{"d_model": 224, "norm_place": "pre", "init": "normal", "optimizer": "muon", "beta1": 0.9, "seq_len": 768, "doc_mask": true}
Each number is 200 + 30 x the weight over its row's rms, rounded and kept within 0 to 999. Layers, rows and columns count from 0. The size before them is the row's rms in percent of the matrix's.

# down: layer 3 MLP down (transposed), 1344x224, rms 0.0304, rows 64-94, columns 112-223
# up: layer 3 MLP up, 1344x224, rms 0.128, rows 65-95, columns 112-223
down64,115,209,170,244,189,209,190,198,227,222,204,199,194,241,237,214,231,213,180,194,145,207,213,222,219,217,205,214,153,162,243,224,259,182,208,218,202,148,185,219,146,189,222,213,196,153,156,258,174,221,190,181,198,179,180,219,200,218,195,174,185,238,194,219,212,220,236,198,137,217,270,240,216,123,250,216,169,150,155,186,178,217,235,181,244,243,136,234,173,212,262,203,210,181,158,221,205,230,176,202,177,199,201,233,236,162,210,170,205,236,201,179,155
up65,108,289,215,183,186,229,236,200,230,206,176,169,197,236,200,183,218,194,238,198,185,186,187,200,120,181,183,195,222,239,203,208,210,200,214,256,212,184,184,208,155,157,143,172,172,264,242,219,241,203,225,201,204,227,205,210,188,171,233,231,194,206,222,196,146,197,244,166,232,179,197,186,206,174,196,196,180,192,148,196,168,197,197,245,191,209,183,192,188,201,204,214,235,169,224,196,218,170,220,194,158,271,233,174,257,279,246,217,225,201,247,191,213
down65,106,169,191,246,190,173,224,207,215,232,187,198,201,174,122,217,233,219,188,183,188,207,221,253,235,244,224,233,226,233,215,177,181,213,212,176,200,174,186,223,192,172,129,249,273,209,172,217,211,244,185,191,256,183,161,169,225,240,198,186,251,176,263,228,144,229,195,221,219,151,233,222,194,213,140,197,179,192,194,219,201,269,227,175,211,170,207,197,199,233,205,171,194,218,227,217,164,213,191,216,216,171,204,161,243,186,205,166,162,123,215,256,248
up66,112,208,201,239,208,195,194,220,198,248,185,206,182,213,162,188,225,202,209,223,171,180,235,201,224,226,217,200,119,191,190,176,264,190,237,228,213,162,249,153,148,194,232,239,197,208,234,166,227,220,184,220,240,180,169,227,148,150,199,234,179,175,225,168,237,220,202,148,182,190,212,232,225,222,225,208,231,184,203,237,219,222,258,171,185,119,207,210,184,198,159,191,234,206,174,203,215,200,196,234,209,267,252,152,241,179,219,192,226,182,237,196,231
down66,104,201,237,262,190,180,194,216,184,207,194,219,272,229,199,249,214,230,237,171,222,169,200,221,152,185,183,189,161,268,203,222,196,253,223,209,200,211,164,166,205,175,193,206,248,175,153,215,192,201,230,231,231,255,212,190,184,256,230,177,199,237,221,175,158,194,218,165,188,175,168,204,218,236,195,213,213,163,182,187,229,207,155,198,195,167,225,214,223,188,122,212,186,171,197,189,222,153,195,249,179,144,184,189,186,119,224,208,182,212,260,167,205
up67,093,166,245,169,210,227,182,208,155,200,238,196,208,188,247,179,221,209,214,198,205,276,206,188,211,257,221,205,234,192,229,192,277,256,218,156,224,201,191,151,224,179,202,154,180,236,204,237,214,212,178,218,192,164,183,209,210,247,231,196,180,149,208,191,185,163,186,192,188,216,190,205,169,214,173,194,191,187,202,193,202,192,230,221,245,213,213,208,134,235,260,184,186,277,189,202,149,230,161,182,180,171,195,242,197,240,214,213,208,196,143,246,211
down67,094,190,237,167,217,216,235,255,189,189,175,203,153,185,223,179,229,163,182,182,183,213,189,206,206,235,231,206,223,184,202,220,165,196,196,220,161,238,169,193,201,220,126,131,173,191,247,216,216,284,254,181,170,204,152,179,192,227,240,267,181,233,212,196,197,208,227,149,196,223,226,195,228,229,237,172,165,195,214,202,240,162,215,238,181,215,179,150,203,215,273,216,175,132,179,187,162,163,158,232,211,217,193,212,224,148,209,203,189,219,162,226,201
up68,115,190,183,200,155,193,215,184,197,193,176,240,248,193,174,197,229,261,192,235,213,205,136,191,199,235,143,202,149,230,205,219,171,210,203,199,166,203,226,199,214,203,221,225,154,194,193,214,229,171,241,193,175,225,196,263,147,151,205,185,218,216,199,239,178,154,276,190,189,253,194,177,237,193,244,213,204,200,160,176,177,194,227,201,168,211,215,265,244,255,169,193,223,210,201,200,191,183,218,159,186,191,186,202,245,173,164,183,186,227,216,174,206
down68,104,226,246,206,223,219,226,204,229,233,192,200,170,236,217,178,206,218,219,206,212,186,155,236,208,220,206,207,181,226,206,193,189,206,198,167,158,235,220,172,224,230,187,218,179,204,198,231,241,211,188,205,221,189,260,204,209,255,183,258,190,232,214,190,147,208,218,219,201,172,184,227,146,186,160,168,200,184,168,162,264,201,188,203,166,201,147,248,192,213,217,212,227,213,172,227,226,226,273,212,229,201,203,232,214,247,136,225,262,248,193,197,218
up69,117,229,162,218,192,168,190,206,205,251,204,179,184,184,200,224,215,273,167,218,218,187,201,191,187,171,203,195,177,185,267,198,260,182,207,166,232,218,254,230,159,234,219,165,189,208,254,214,185,202,175,275,170,195,191,183,211,203,197,193,216,209,189,226,190,220,163,180,225,253,189,207,241,152,183,210,222,177,217,186,172,176,196,187,197,226,206,218,175,210,245,186,208,192,184,222,153,148,203,120,192,172,259,171,274,221,177,180,204,218,163,209,188
down69,109,205,239,254,187,224,186,221,197,199,234,198,209,225,173,183,177,214,172,181,235,235,250,180,193,204,211,184,208,197,167,215,233,220,188,175,178,225,167,127,160,177,219,215,194,173,182,252,161,181,214,178,232,205,177,195,202,181,229,189,223,224,142,161,205,186,179,212,195,244,203,182,192,171,164,211,199,237,196,184,224,226,157,189,190,154,196,232,188,169,166,164,253,237,264,238,186,229,173,155,187,229,230,165,192,213,206,198,171,176,247,205,211
up70,035,276,256,205,227,214,227,239,175,144,179,219,247,189,227,161,205,204,170,203,163,157,198,167,212,258,213,166,173,227,236,209,197,208,220,228,199,208,235,183,130,181,171,182,180,238,198,205,165,198,200,225,154,198,259,241,204,222,163,244,163,200,194,204,181,186,175,153,219,211,188,205,218,206,214,201,202,201,175,222,161,208,213,157,222,220,178,183,170,177,223,228,202,173,173,163,261,201,195,185,227,225,195,194,205,204,211,214,239,174,211,227,183
down70,034,176,220,180,233,198,211,243,216,119,170,196,179,158,186,184,207,204,201,150,160,192,222,213,185,232,213,155,206,209,211,156,170,206,200,216,220,151,226,206,137,229,176,172,196,212,182,201,258,201,207,221,175,265,195,242,239,160,191,230,192,193,228,176,197,194,201,227,238,211,203,234,237,172,228,240,210,157,192,209,135,244,200,191,195,198,224,197,217,177,218,180,199,160,214,148,180,215,256,237,200,224,233,255,211,221,215,212,201,140,226,219,299
up71,085,171,193,218,212,218,180,190,207,204,194,174,177,225,182,196,229,254,237,179,234,244,215,167,204,182,178,211,206,191,251,207,204,247,192,229,208,199,208,182,163,219,222,218,158,252,181,222,202,224,245,212,215,221,191,212,184,200,215,170,194,128,192,182,258,184,191,213,204,220,167,172,251,218,143,191,209,223,204,184,182,196,212,207,237,219,264,241,158,197,202,196,222,213,174,132,183,103,184,212,235,179,218,219,180,163,205,252,226,206,241,199,237
down71,097,185,158,210,182,264,226,211,160,261,176,250,187,182,226,194,194,202,186,182,198,184,239,238,170,173,232,232,215,194,222,265,165,197,167,194,157,221,208,201,193,212,183,213,188,214,124,206,250,199,214,206,189,263,187,184,135,154,199,181,197,177,167,189,208,184,204,196,257,201,243,172,200,188,183,189,171,181,224,211,206,268,159,208,232,203,190,189,186,216,195,176,201,198,108,185,213,181,208,217,176,186,219,221,188,175,211,185,195,228,146,174,230
up72,065,213,224,170,203,179,182,170,186,153,207,205,213,131,231,185,144,172,194,153,192,251,220,186,220,208,171,209,201,199,176,262,230,205,236,202,194,253,184,181,221,231,189,225,237,210,188,250,201,182,250,162,170,213,196,173,182,250,231,273,186,135,169,217,195,202,215,249,201,221,232,231,137,178,207,236,170,225,203,221,197,247,240,176,214,229,241,210,199,214,200,142,209,189,212,146,187,245,170,213,205,199,194,176,218,231,159,219,210,202,204,214,187
down72,065,181,241,197,201,219,166,155,213,178,227,213,175,166,216,182,212,120,223,190,215,164,197,212,161,182,246,177,213,186,171,193,235,195,144,239,216,188,240,203,169,202,194,205,244,158,227,170,227,248,206,175,229,194,168,217,193,224,173,208,195,201,259,149,199,241,176,262,194,215,192,149,195,198,188,214,202,191,242,184,213,221,220,220,155,230,197,203,222,233,176,149,190,200,229,208,154,213,182,208,180,258,188,209,202,196,246,161,180,233,159,179,227
up73,091,165,163,132,261,144,194,207,184,238,197,199,168,214,214,200,143,158,173,180,165,160,194,188,185,267,238,252,155,212,193,188,189,233,161,161,219,180,228,209,229,242,162,214,162,259,204,212,140,207,210,195,209,196,173,212,235,229,242,211,215,181,177,212,230,215,171,230,164,203,205,214,220,215,226,202,195,197,200,166,219,202,239,228,218,265,267,196,199,251,229,216,234,181,226,149,222,203,145,154,206,190,177,170,205,164,207,193,188,200,190,273,235
down73,089,199,195,217,277,146,224,158,204,197,185,147,233,246,213,201,190,168,192,212,188,206,181,216,212,199,176,181,237,177,255,150,192,120,202,205,196,231,186,257,208,183,216,194,167,197,226,170,170,204,245,165,184,199,199,247,227,180,152,171,143,202,212,215,226,224,186,171,208,188,187,226,183,268,214,221,200,194,214,235,188,164,188,183,158,183,264,188,142,172,191,219,249,204,214,161,145,179,200,210,182,172,232,211,167,203,213,183,225,201,224,206,246
up74,135,205,177,220,171,208,190,163,224,143,231,236,269,205,273,175,179,242,165,189,200,216,197,168,209,208,192,193,184,170,198,219,239,234,211,219,197,185,230,277,169,170,206,220,194,224,150,217,177,235,161,170,189,217,227,209,191,180,181,212,188,156,215,191,185,175,171,162,241,238,150,254,214,178,134,221,213,198,180,183,256,216,211,200,161,210,207,213,190,210,184,148,260,206,218,188,242,195,150,227,237,194,188,178,216,218,185,231,168,215,203,166,174
down74,119,197,165,172,233,210,287,150,176,139,273,194,203,167,195,222,180,203,184,158,226,165,176,170,194,226,166,232,181,226,196,156,209,179,196,177,203,226,155,169,196,175,206,148,137,131,195,227,180,217,213,210,208,245,202,181,223,201,178,227,193,195,194,217,149,201,259,194,227,218,235,205,235,196,202,204,185,194,227,163,271,205,201,183,201,244,228,126,229,213,128,182,243,221,195,211,205,190,178,119,182,198,168,207,205,232,224,195,158,228,219,213,175
up75,088,210,172,178,211,252,227,238,231,210,172,191,211,199,207,185,208,220,262,182,185,152,217,167,210,186,256,200,158,146,171,207,185,188,220,129,208,200,186,183,228,193,145,189,206,205,222,224,167,124,207,167,234,179,173,207,230,161,171,230,238,177,240,203,201,153,208,231,220,211,179,248,153,258,209,210,204,200,185,239,224,197,205,205,188,243,215,223,187,186,217,233,246,223,204,207,226,174,206,93,194,174,294,262,226,210,248,197,192,190,183,225,196
down75,105,163,210,228,176,242,202,207,222,185,199,206,210,196,199,183,207,178,222,211,203,199,282,163,226,182,191,233,181,184,183,194,93,188,188,166,206,196,165,213,223,212,201,202,236,142,196,170,220,270,201,203,236,199,208,225,229,148,170,179,209,180,194,221,212,168,225,186,221,207,240,219,189,206,204,187,165,175,153,275,195,248,191,201,187,237,151,231,121,251,180,218,206,170,221,164,159,152,186,174,232,197,198,203,164,185,218,145,177,187,175,184,232
up76,117,187,179,151,168,201,249,177,221,219,199,205,174,263,280,149,221,189,242,184,162,209,211,163,257,169,231,210,223,241,202,174,196,175,206,226,205,208,184,245,211,190,141,168,185,208,144,198,215,249,220,283,167,190,138,215,239,234,204,167,212,178,204,213,157,185,211,165,206,140,147,193,226,186,214,188,197,212,155,208,202,206,224,190,198,217,156,178,212,271,243,224,154,175,228,213,230,164,197,216,183,251,163,211,178,226,179,205,219,176,250,208,159
down76,111,198,192,190,192,246,197,167,218,215,232,202,167,214,227,127,219,204,198,192,188,261,217,231,173,176,131,215,204,244,225,201,208,218,290,187,199,221,137,253,223,170,167,252,187,167,206,215,170,232,193,176,203,209,193,201,195,239,252,251,199,212,212,193,174,187,222,204,244,258,177,267,212,234,221,233,223,133,216,205,221,157,212,205,236,229,153,206,191,229,217,174,215,199,183,189,231,175,172,180,219,190,151,196,204,177,180,195,203,221,273,229,200
up77,072,159,187,159,177,178,177,204,130,172,174,166,169,191,169,199,180,216,216,221,244,180,198,184,204,235,121,204,224,148,257,237,165,184,178,227,217,177,230,195,245,220,190,188,191,262,194,236,175,190,209,265,226,222,223,189,208,257,215,231,232,172,212,222,208,201,247,235,173,193,201,238,149,209,178,198,179,227,222,191,211,163,224,175,238,140,223,203,200,181,191,196,134,230,184,163,174,200,215,169,173,201,199,249,242,215,241,207,227,205,222,207,182
down77,072,197,226,156,240,150,226,195,149,188,147,181,167,206,191,192,164,185,239,192,223,182,251,146,176,163,207,218,250,175,230,200,186,146,203,243,235,163,250,209,171,211,197,221,241,210,241,209,193,189,253,206,181,209,218,205,153,253,191,177,189,171,189,226,185,209,201,185,208,179,172,225,137,196,186,162,202,259,232,226,293,216,232,210,181,175,215,188,245,214,192,179,197,182,216,168,178,207,193,159,215,216,175,236,210,202,213,181,173,264,265,198,152
up78,110,189,153,187,171,201,220,191,187,166,205,188,248,239,183,200,154,172,214,187,233,173,194,170,218,189,240,174,198,199,135,179,150,203,210,189,192,245,211,197,198,175,167,133,200,195,198,197,161,227,190,184,229,221,161,168,122,221,209,153,260,221,188,220,190,228,188,196,213,241,193,243,234,193,180,236,196,208,208,225,175,142,178,233,166,211,217,187,213,192,184,216,242,199,245,156,236,202,189,257,188,177,220,187,236,184,176,225,227,165,192,231,249
down78,110,176,159,220,228,197,225,225,216,230,246,201,205,216,243,179,199,177,185,213,182,153,255,215,222,232,158,198,167,165,164,211,166,153,207,176,203,223,204,210,189,161,156,237,213,157,165,207,207,124,230,201,169,187,186,175,171,254,241,241,233,156,199,176,173,268,206,227,140,145,254,206,211,221,213,236,219,193,208,242,198,195,203,204,193,235,235,164,188,215,299,213,213,228,194,162,265,211,206,210,181,228,235,215,263,208,194,205,249,163,160,122,176
up79,081,194,216,177,224,216,212,217,181,180,161,209,244,203,205,173,153,239,209,175,177,239,201,237,265,194,255,156,208,243,213,203,205,170,239,218,124,177,192,201,197,231,167,157,202,150,212,220,236,172,199,231,215,203,210,205,188,193,139,215,206,172,219,202,269,175,214,249,211,237,190,243,173,201,173,196,233,222,181,180,228,154,185,215,157,197,204,219,225,224,183,167,205,243,186,205,194,236,176,168,166,174,202,195,189,225,221,196,175,236,91,176,156
down79,088,251,166,180,263,182,171,244,161,216,171,183,178,207,174,173,181,208,190,244,193,201,223,167,207,185,192,210,189,246,180,163,146,167,215,174,252,225,205,194,185,203,245,188,206,140,202,187,144,201,240,193,221,224,224,158,214,171,193,230,205,180,206,166,200,190,215,180,167,210,242,242,215,221,291,237,215,224,233,198,231,219,228,178,278,186,250,202,154,197,196,157,238,207,169,224,222,122,151,147,189,169,229,178,222,165,182,174,196,182,231,200,199
up80,062,213,155,212,219,204,176,200,191,236,220,181,169,263,211,238,204,196,209,196,169,149,190,195,175,225,146,193,194,166,256,173,191,174,193,180,157,225,189,180,203,231,204,172,193,169,205,178,208,137,192,225,223,143,253,245,216,283,225,241,217,241,187,272,199,221,254,205,246,199,190,214,194,205,220,205,148,200,248,232,222,204,219,215,198,227,144,194,208,204,184,191,211,198,145,207,140,199,192,171,192,189,246,195,174,206,171,195,205,259,255,204,200
down80,058,185,190,251,246,255,230,210,192,227,210,245,169,194,207,176,211,220,168,180,209,171,193,209,228,228,172,162,152,195,275,207,224,221,187,181,203,181,189,196,200,213,160,195,181,210,173,167,203,226,162,190,190,222,227,225,160,214,127,239,235,222,217,197,235,198,155,177,137,141,219,210,196,211,174,198,237,220,154,214,247,211,239,212,167,192,163,186,199,182,247,244,144,169,190,194,148,242,157,200,190,213,203,160,169,181,185,217,177,198,185,189,218
up81,107,233,168,182,228,255,211,237,225,199,237,138,213,224,226,196,254,197,226,154,220,144,185,140,209,203,168,233,188,212,152,213,260,137,162,166,213,206,223,157,246,192,249,193,161,204,200,198,223,200,217,235,197,208,214,231,161,195,189,223,200,197,233,181,208,178,191,163,157,183,215,157,162,187,169,197,187,199,146,190,199,205,159,244,212,184,236,208,242,188,169,162,198,170,180,220,130,214,175,197,167,221,226,141,174,218,228,217,218,226,203,238,152
down81,103,176,169,213,194,214,199,209,185,178,224,206,196,166,255,186,219,212,158,174,228,207,199,193,173,205,247,168,238,202,185,268,282,164,225,219,199,201,180,209,271,241,171,188,255,200,196,262,201,179,184,232,210,258,198,245,180,220,174,248,192,185,137,168,214,181,217,225,177,225,164,187,170,182,209,177,189,234,191,225,211,186,161,237,186,194,233,186,219,201,229,211,192,182,230,268,235,184,204,146,207,180,239,258,241,168,230,262,206,236,168,246,233
up82,105,183,214,194,199,217,232,255,165,176,214,231,237,198,135,162,247,213,219,180,146,237,208,190,231,206,193,213,203,207,206,237,245,196,261,191,229,163,257,212,222,140,182,141,166,227,209,210,209,220,221,183,219,242,153,203,191,188,218,200,220,193,212,191,186,194,229,164,207,152,200,187,241,223,184,214,194,198,201,174,205,244,224,172,219,200,212,200,180,215,162,253,169,235,194,224,235,216,181,221,170,229,201,162,244,169,186,217,171,229,144,180,221
down82,107,205,209,191,172,173,232,244,174,246,193,145,197,229,224,200,186,179,177,185,190,166,212,227,234,149,201,179,205,129,219,164,118,169,182,167,229,194,233,190,195,233,223,128,140,192,188,166,165,176,168,173,183,180,191,247,265,196,189,223,247,216,201,196,169,227,184,201,206,238,229,166,129,212,172,197,232,203,230,203,213,123,235,195,175,189,183,217,183,235,195,203,174,234,164,173,154,204,186,210,200,190,182,239,152,202,202,153,181,162,193,202,173
up83,110,232,218,209,169,247,135,133,173,224,258,162,190,185,193,220,211,194,200,203,190,210,180,223,207,196,245,238,144,170,173,190,208,196,193,166,189,192,230,161,237,164,237,216,237,198,244,221,162,234,263,137,196,198,213,200,208,200,224,200,204,228,167,216,207,213,184,202,223,188,171,172,182,238,198,193,255,173,213,194,202,197,256,213,145,183,268,236,205,206,249,191,227,210,213,255,254,158,169,194,151,213,219,198,203,203,242,201,163,220,172,216,177
down83,107,169,179,194,201,215,188,196,175,223,272,204,201,154,217,183,184,170,147,212,218,243,214,203,176,212,229,198,219,183,203,180,250,226,192,220,173,225,224,230,241,200,229,189,222,168,191,178,136,197,214,206,177,203,196,201,159,188,171,216,207,224,226,196,163,187,230,212,215,182,248,206,231,234,211,211,274,205,191,215,200,209,215,176,230,221,232,218,213,241,199,196,185,201,187,175,241,224,182,193,126,292,152,160,216,181,220,195,211,236,173,205,218
up84,072,171,200,177,233,288,225,180,217,245,264,184,157,182,265,186,163,190,195,173,194,200,195,176,180,230,195,251,204,207,148,242,198,190,194,167,239,173,212,224,213,227,187,240,218,211,185,219,149,141,168,205,244,162,194,182,222,223,184,182,172,128,184,195,279,161,230,212,214,176,206,242,187,183,181,182,204,249,124,149,220,160,228,182,188,263,173,231,188,224,235,132,235,246,203,203,231,233,173,218,181,198,224,176,216,178,172,208,180,205,212,220,181
down84,073,202,275,165,254,278,221,207,190,186,194,167,169,202,187,194,194,178,178,161,213,208,205,174,185,188,209,211,273,221,210,237,197,214,162,178,196,255,195,225,185,140,249,169,226,201,150,191,184,225,186,241,193,190,193,177,202,189,173,178,183,203,199,219,236,181,182,184,239,241,183,137,277,218,183,196,173,190,239,206,216,219,162,190,212,159,222,269,233,215,154,202,127,209,187,243,199,206,208,225,189,149,254,212,202,188,210,152,179,180,207,184,198
up85,103,200,189,230,183,235,205,241,217,203,239,215,232,177,245,139,185,256,214,186,157,188,178,134,206,211,188,196,177,224,184,166,208,222,172,196,194,178,226,195,231,144,181,203,197,228,183,240,216,127,165,212,161,177,253,197,216,185,229,195,166,171,178,186,229,176,156,181,200,202,168,215,225,236,222,181,168,220,199,146,226,236,237,212,188,172,165,183,261,171,247,163,190,181,184,211,250,224,144,168,164,246,151,174,154,118,241,188,192,193,180,210,169
down85,109,203,201,260,207,219,177,173,184,222,217,228,203,213,220,135,218,215,176,244,235,168,169,172,233,167,220,208,194,139,222,197,174,165,197,221,227,172,227,169,161,238,213,213,233,192,206,241,203,243,205,158,204,191,196,189,182,210,224,216,162,222,206,150,206,234,166,152,231,183,171,236,160,268,150,215,174,171,192,205,183,207,192,189,215,165,186,152,224,209,210,223,187,205,222,225,216,218,196,172,221,138,175,187,160,196,226,213,213,203,165,258,237
up86,109,231,165,209,221,211,149,222,248,256,203,172,132,220,216,199,164,191,231,193,202,236,199,228,137,195,176,226,189,224,191,216,212,190,244,240,217,177,191,192,230,126,201,231,169,232,210,156,177,195,192,211,183,181,228,174,176,207,186,177,145,170,196,227,159,239,181,168,198,196,199,180,160,221,220,220,177,160,191,164,283,209,202,204,191,226,201,193,239,218,236,204,247,222,168,195,198,237,181,172,193,195,218,205,227,199,192,172,191,208,215,225,234
down86,103,224,223,205,199,188,181,196,185,167,247,218,211,192,160,275,170,183,185,253,204,229,173,241,170,228,199,224,188,178,200,189,206,201,183,259,211,170,187,202,171,190,210,186,208,219,159,191,198,220,205,181,182,138,206,177,217,166,172,223,157,240,222,196,207,226,193,201,146,165,178,222,202,229,187,233,231,180,167,258,167,183,189,207,177,252,176,195,194,221,172,229,252,141,265,208,186,203,229,187,212,202,204,244,230,173,133,204,179,234,199,196,196
up87,099,253,156,180,242,256,225,265,211,206,214,133,177,233,197,234,159,188,208,193,213,238,151,208,204,153,179,168,230,190,161,164,187,190,189,169,207,231,227,202,234,194,208,186,206,252,239,217,205,160,139,151,228,166,226,180,239,218,225,198,212,146,212,214,249,218,230,214,176,198,228,181,198,198,164,202,237,212,126,203,173,224,139,193,181,206,224,212,172,213,220,208,178,176,242,259,185,215,205,210,150,203,240,199,229,244,188,192,155,162,230,226,239
down87,092,192,162,207,181,177,196,186,184,172,199,212,148,212,184,190,178,155,166,185,182,227,191,201,163,177,223,223,120,214,260,240,226,200,238,232,216,167,154,228,139,209,212,266,208,225,174,208,242,214,236,155,173,240,170,246,219,179,168,197,166,224,167,226,174,212,186,174,204,161,216,224,159,127,257,174,222,163,235,242,191,170,210,169,189,195,232,239,219,183,178,244,208,205,173,191,201,173,191,221,213,210,193,211,210,165,171,144,250,158,169,204,177
up88,093,209,204,181,179,189,221,217,216,270,252,234,179,227,214,211,194,198,233,226,151,150,202,180,226,224,247,231,230,211,229,192,201,210,207,231,182,163,214,217,170,191,171,192,161,146,257,220,201,228,194,224,193,227,169,215,222,186,251,245,212,193,247,153,147,194,220,212,207,163,199,232,169,163,153,193,199,240,190,138,196,192,237,202,211,197,141,193,171,163,220,206,213,212,209,216,205,209,261,215,208,193,174,187,160,208,231,222,237,203,217,224,175
down88,105,228,224,142,199,197,208,218,198,209,229,159,216,199,232,203,175,195,180,166,173,193,162,194,192,212,218,235,111,178,229,203,149,196,174,188,153,172,187,240,130,195,187,227,170,211,195,190,237,207,236,203,206,252,253,183,190,131,157,207,151,169,183,230,137,178,233,164,230,197,164,272,136,194,159,213,218,208,229,162,172,222,198,174,226,160,182,178,139,167,212,213,230,219,157,198,238,281,211,172,217,197,168,204,189,205,173,230,187,243,171,205,172
up89,090,232,144,192,209,160,213,219,190,215,260,200,164,217,209,253,188,184,177,207,158,222,214,149,214,180,212,207,213,258,179,188,179,237,192,182,226,212,203,202,184,199,173,221,244,205,177,196,184,240,158,183,258,165,234,242,283,188,227,231,263,229,196,141,222,187,206,159,235,186,202,222,191,201,262,196,156,194,191,194,248,159,205,174,186,197,209,180,153,155,149,176,202,208,195,210,214,264,196,198,220,203,249,217,235,188,170,206,225,147,145,198,254
down89,085,225,245,133,140,211,187,228,187,200,179,246,249,206,181,176,195,186,207,192,168,204,253,175,202,209,242,178,178,187,209,211,212,223,221,238,201,211,213,212,241,215,199,215,173,188,250,213,200,240,152,145,211,207,213,202,187,195,203,210,236,198,170,246,203,197,221,198,240,218,227,192,109,240,196,207,157,173,186,202,201,229,157,213,227,192,205,180,174,185,156,168,184,203,149,233,239,208,208,163,223,125,242,219,118,141,202,279,223,215,223,187,193
up90,088,217,221,155,223,196,197,198,236,232,169,179,189,248,163,182,199,192,185,199,200,215,176,193,208,171,305,213,199,210,114,223,193,211,210,226,238,238,238,263,169,199,196,175,228,132,205,169,246,216,148,207,193,128,187,175,192,145,201,224,217,254,187,165,152,193,221,239,189,202,236,217,194,151,218,196,187,145,217,200,247,228,225,240,175,229,199,197,195,138,195,216,181,259,234,152,172,219,190,165,214,194,168,204,194,170,158,198,195,133,198,208,236
down90,086,249,225,219,199,218,173,212,145,219,204,229,259,176,248,159,169,174,180,217,171,212,167,211,195,207,147,216,230,183,191,205,194,218,214,200,175,174,187,199,186,229,204,198,208,250,226,199,185,206,224,219,140,189,183,240,246,189,192,189,187,162,195,244,171,198,157,174,250,164,207,136,186,182,203,213,189,208,173,193,187,219,196,200,211,189,181,222,189,210,187,199,177,227,247,142,219,166,194,219,183,206,234,191,171,173,173,239,256,208,187,188,230
up91,082,230,160,275,238,198,203,213,200,185,200,215,207,208,215,223,174,205,207,206,242,213,145,173,171,242,194,193,198,233,206,163,261,173,221,182,164,197,174,222,173,166,181,202,263,127,191,218,193,172,230,196,205,219,126,173,216,217,146,275,209,170,179,217,248,165,232,198,150,198,170,227,208,191,142,185,166,250,195,181,190,198,212,222,185,136,212,241,183,212,203,196,252,170,216,153,196,197,206,197,165,209,188,203,188,222,147,174,225,239,227,156,206
down91,090,208,185,194,200,127,266,217,187,149,196,208,190,217,179,235,172,216,164,200,199,198,193,138,194,221,220,240,220,207,200,174,174,176,211,204,183,212,188,254,180,184,189,195,207,132,194,218,222,188,291,199,220,207,186,211,210,195,135,236,191,162,203,159,199,248,218,174,122,246,249,152,231,223,147,171,143,202,258,182,190,213,212,175,213,210,188,163,205,196,218,194,200,190,124,216,201,175,201,183,161,183,191,195,197,188,148,234,182,239,202,157,227
up92,089,157,243,182,175,213,200,170,190,195,209,171,179,191,189,233,200,197,187,158,210,178,219,187,239,220,180,152,229,231,204,191,175,237,251,182,190,177,202,229,240,256,212,166,234,141,203,212,219,197,198,225,211,233,197,210,142,273,206,204,198,145,249,178,213,164,159,190,247,204,162,202,200,202,188,247,157,194,167,174,203,238,214,170,181,170,228,215,221,205,202,187,247,195,252,196,223,208,164,209,189,201,258,200,177,203,190,204,253,210,152,237,178
down92,084,201,185,252,238,228,191,147,245,156,199,191,160,159,213,223,204,173,171,255,181,150,208,207,262,215,168,155,182,178,176,213,165,228,211,190,218,123,201,218,193,200,199,206,206,132,196,202,144,192,226,175,220,135,185,198,187,198,205,197,189,177,152,183,178,193,183,152,184,178,214,153,173,200,195,256,210,222,185,167,142,224,247,179,161,189,208,179,193,167,188,206,203,225,232,188,203,212,183,211,187,172,221,235,209,210,170,143,139,178,212,192,208
up93,100,230,186,220,223,234,147,185,202,186,175,177,190,225,188,153,230,182,150,186,210,247,186,189,184,196,208,204,226,239,199,181,195,203,154,165,200,211,158,197,221,237,202,255,230,158,204,164,133,190,187,232,217,163,171,184,207,198,181,177,202,186,187,221,235,200,202,223,203,216,272,205,191,234,227,209,198,239,268,202,145,145,190,232,218,171,184,185,214,241,192,189,134,218,159,186,197,236,186,110,224,183,139,254,184,213,216,151,232,168,181,186,237
down93,097,154,203,164,209,187,165,230,213,241,165,231,199,169,151,200,197,248,210,180,198,160,224,261,215,262,219,232,197,213,180,206,198,233,163,173,197,253,193,200,205,216,210,165,222,203,226,218,220,283,233,213,165,228,175,220,215,187,209,218,197,159,145,249,204,158,208,208,216,182,179,173,209,164,191,202,175,239,222,206,162,244,210,231,183,248,208,231,196,165,210,196,252,183,192,179,204,210,204,233,259,195,227,174,180,195,218,167,219,171,195,161,147
up94,136,210,204,144,159,183,210,222,214,187,190,185,223,227,240,183,256,165,239,254,217,230,163,178,200,184,184,228,171,185,161,136,243,213,183,193,194,211,246,168,217,153,182,171,157,185,198,161,173,195,208,176,163,211,200,186,202,220,195,179,222,197,232,177,196,178,205,184,172,259,230,185,217,194,227,212,183,239,193,196,212,173,206,312,226,191,172,203,171,236,172,190,198,241,259,181,192,218,198,143,127,188,241,189,254,186,152,199,196,192,217,110,244
down94,143,170,227,171,168,188,220,215,170,237,193,132,194,206,168,226,194,211,234,172,213,191,226,190,182,131,185,168,235,232,218,240,171,155,170,236,174,181,216,188,231,189,181,190,211,222,202,205,220,184,198,207,196,239,209,229,256,171,202,202,202,169,257,235,193,191,153,232,201,193,179,206,165,182,193,162,177,121,185,195,229,195,171,189,174,164,216,202,221,197,186,199,194,174,173,184,213,214,227,252,236,177,188,255,230,250,192,198,168,181,226,123,272
up95,081,217,175,207,154,213,198,191,177,230,252,194,198,236,192,248,114,162,226,211,241,203,163,148,203,224,215,195,196,184,206,196,231,256,203,133,172,161,217,189,199,213,231,198,204,180,163,246,174,164,150,168,195,171,179,171,192,256,194,217,207,159,221,189,256,231,210,214,164,176,214,167,174,208,229,165,232,226,195,157,251,189,285,201,176,228,223,203,154,218,273,226,192,180,161,226,207,162,235,204,174,177,209,211,232,209,188,213,225,204,203,158,198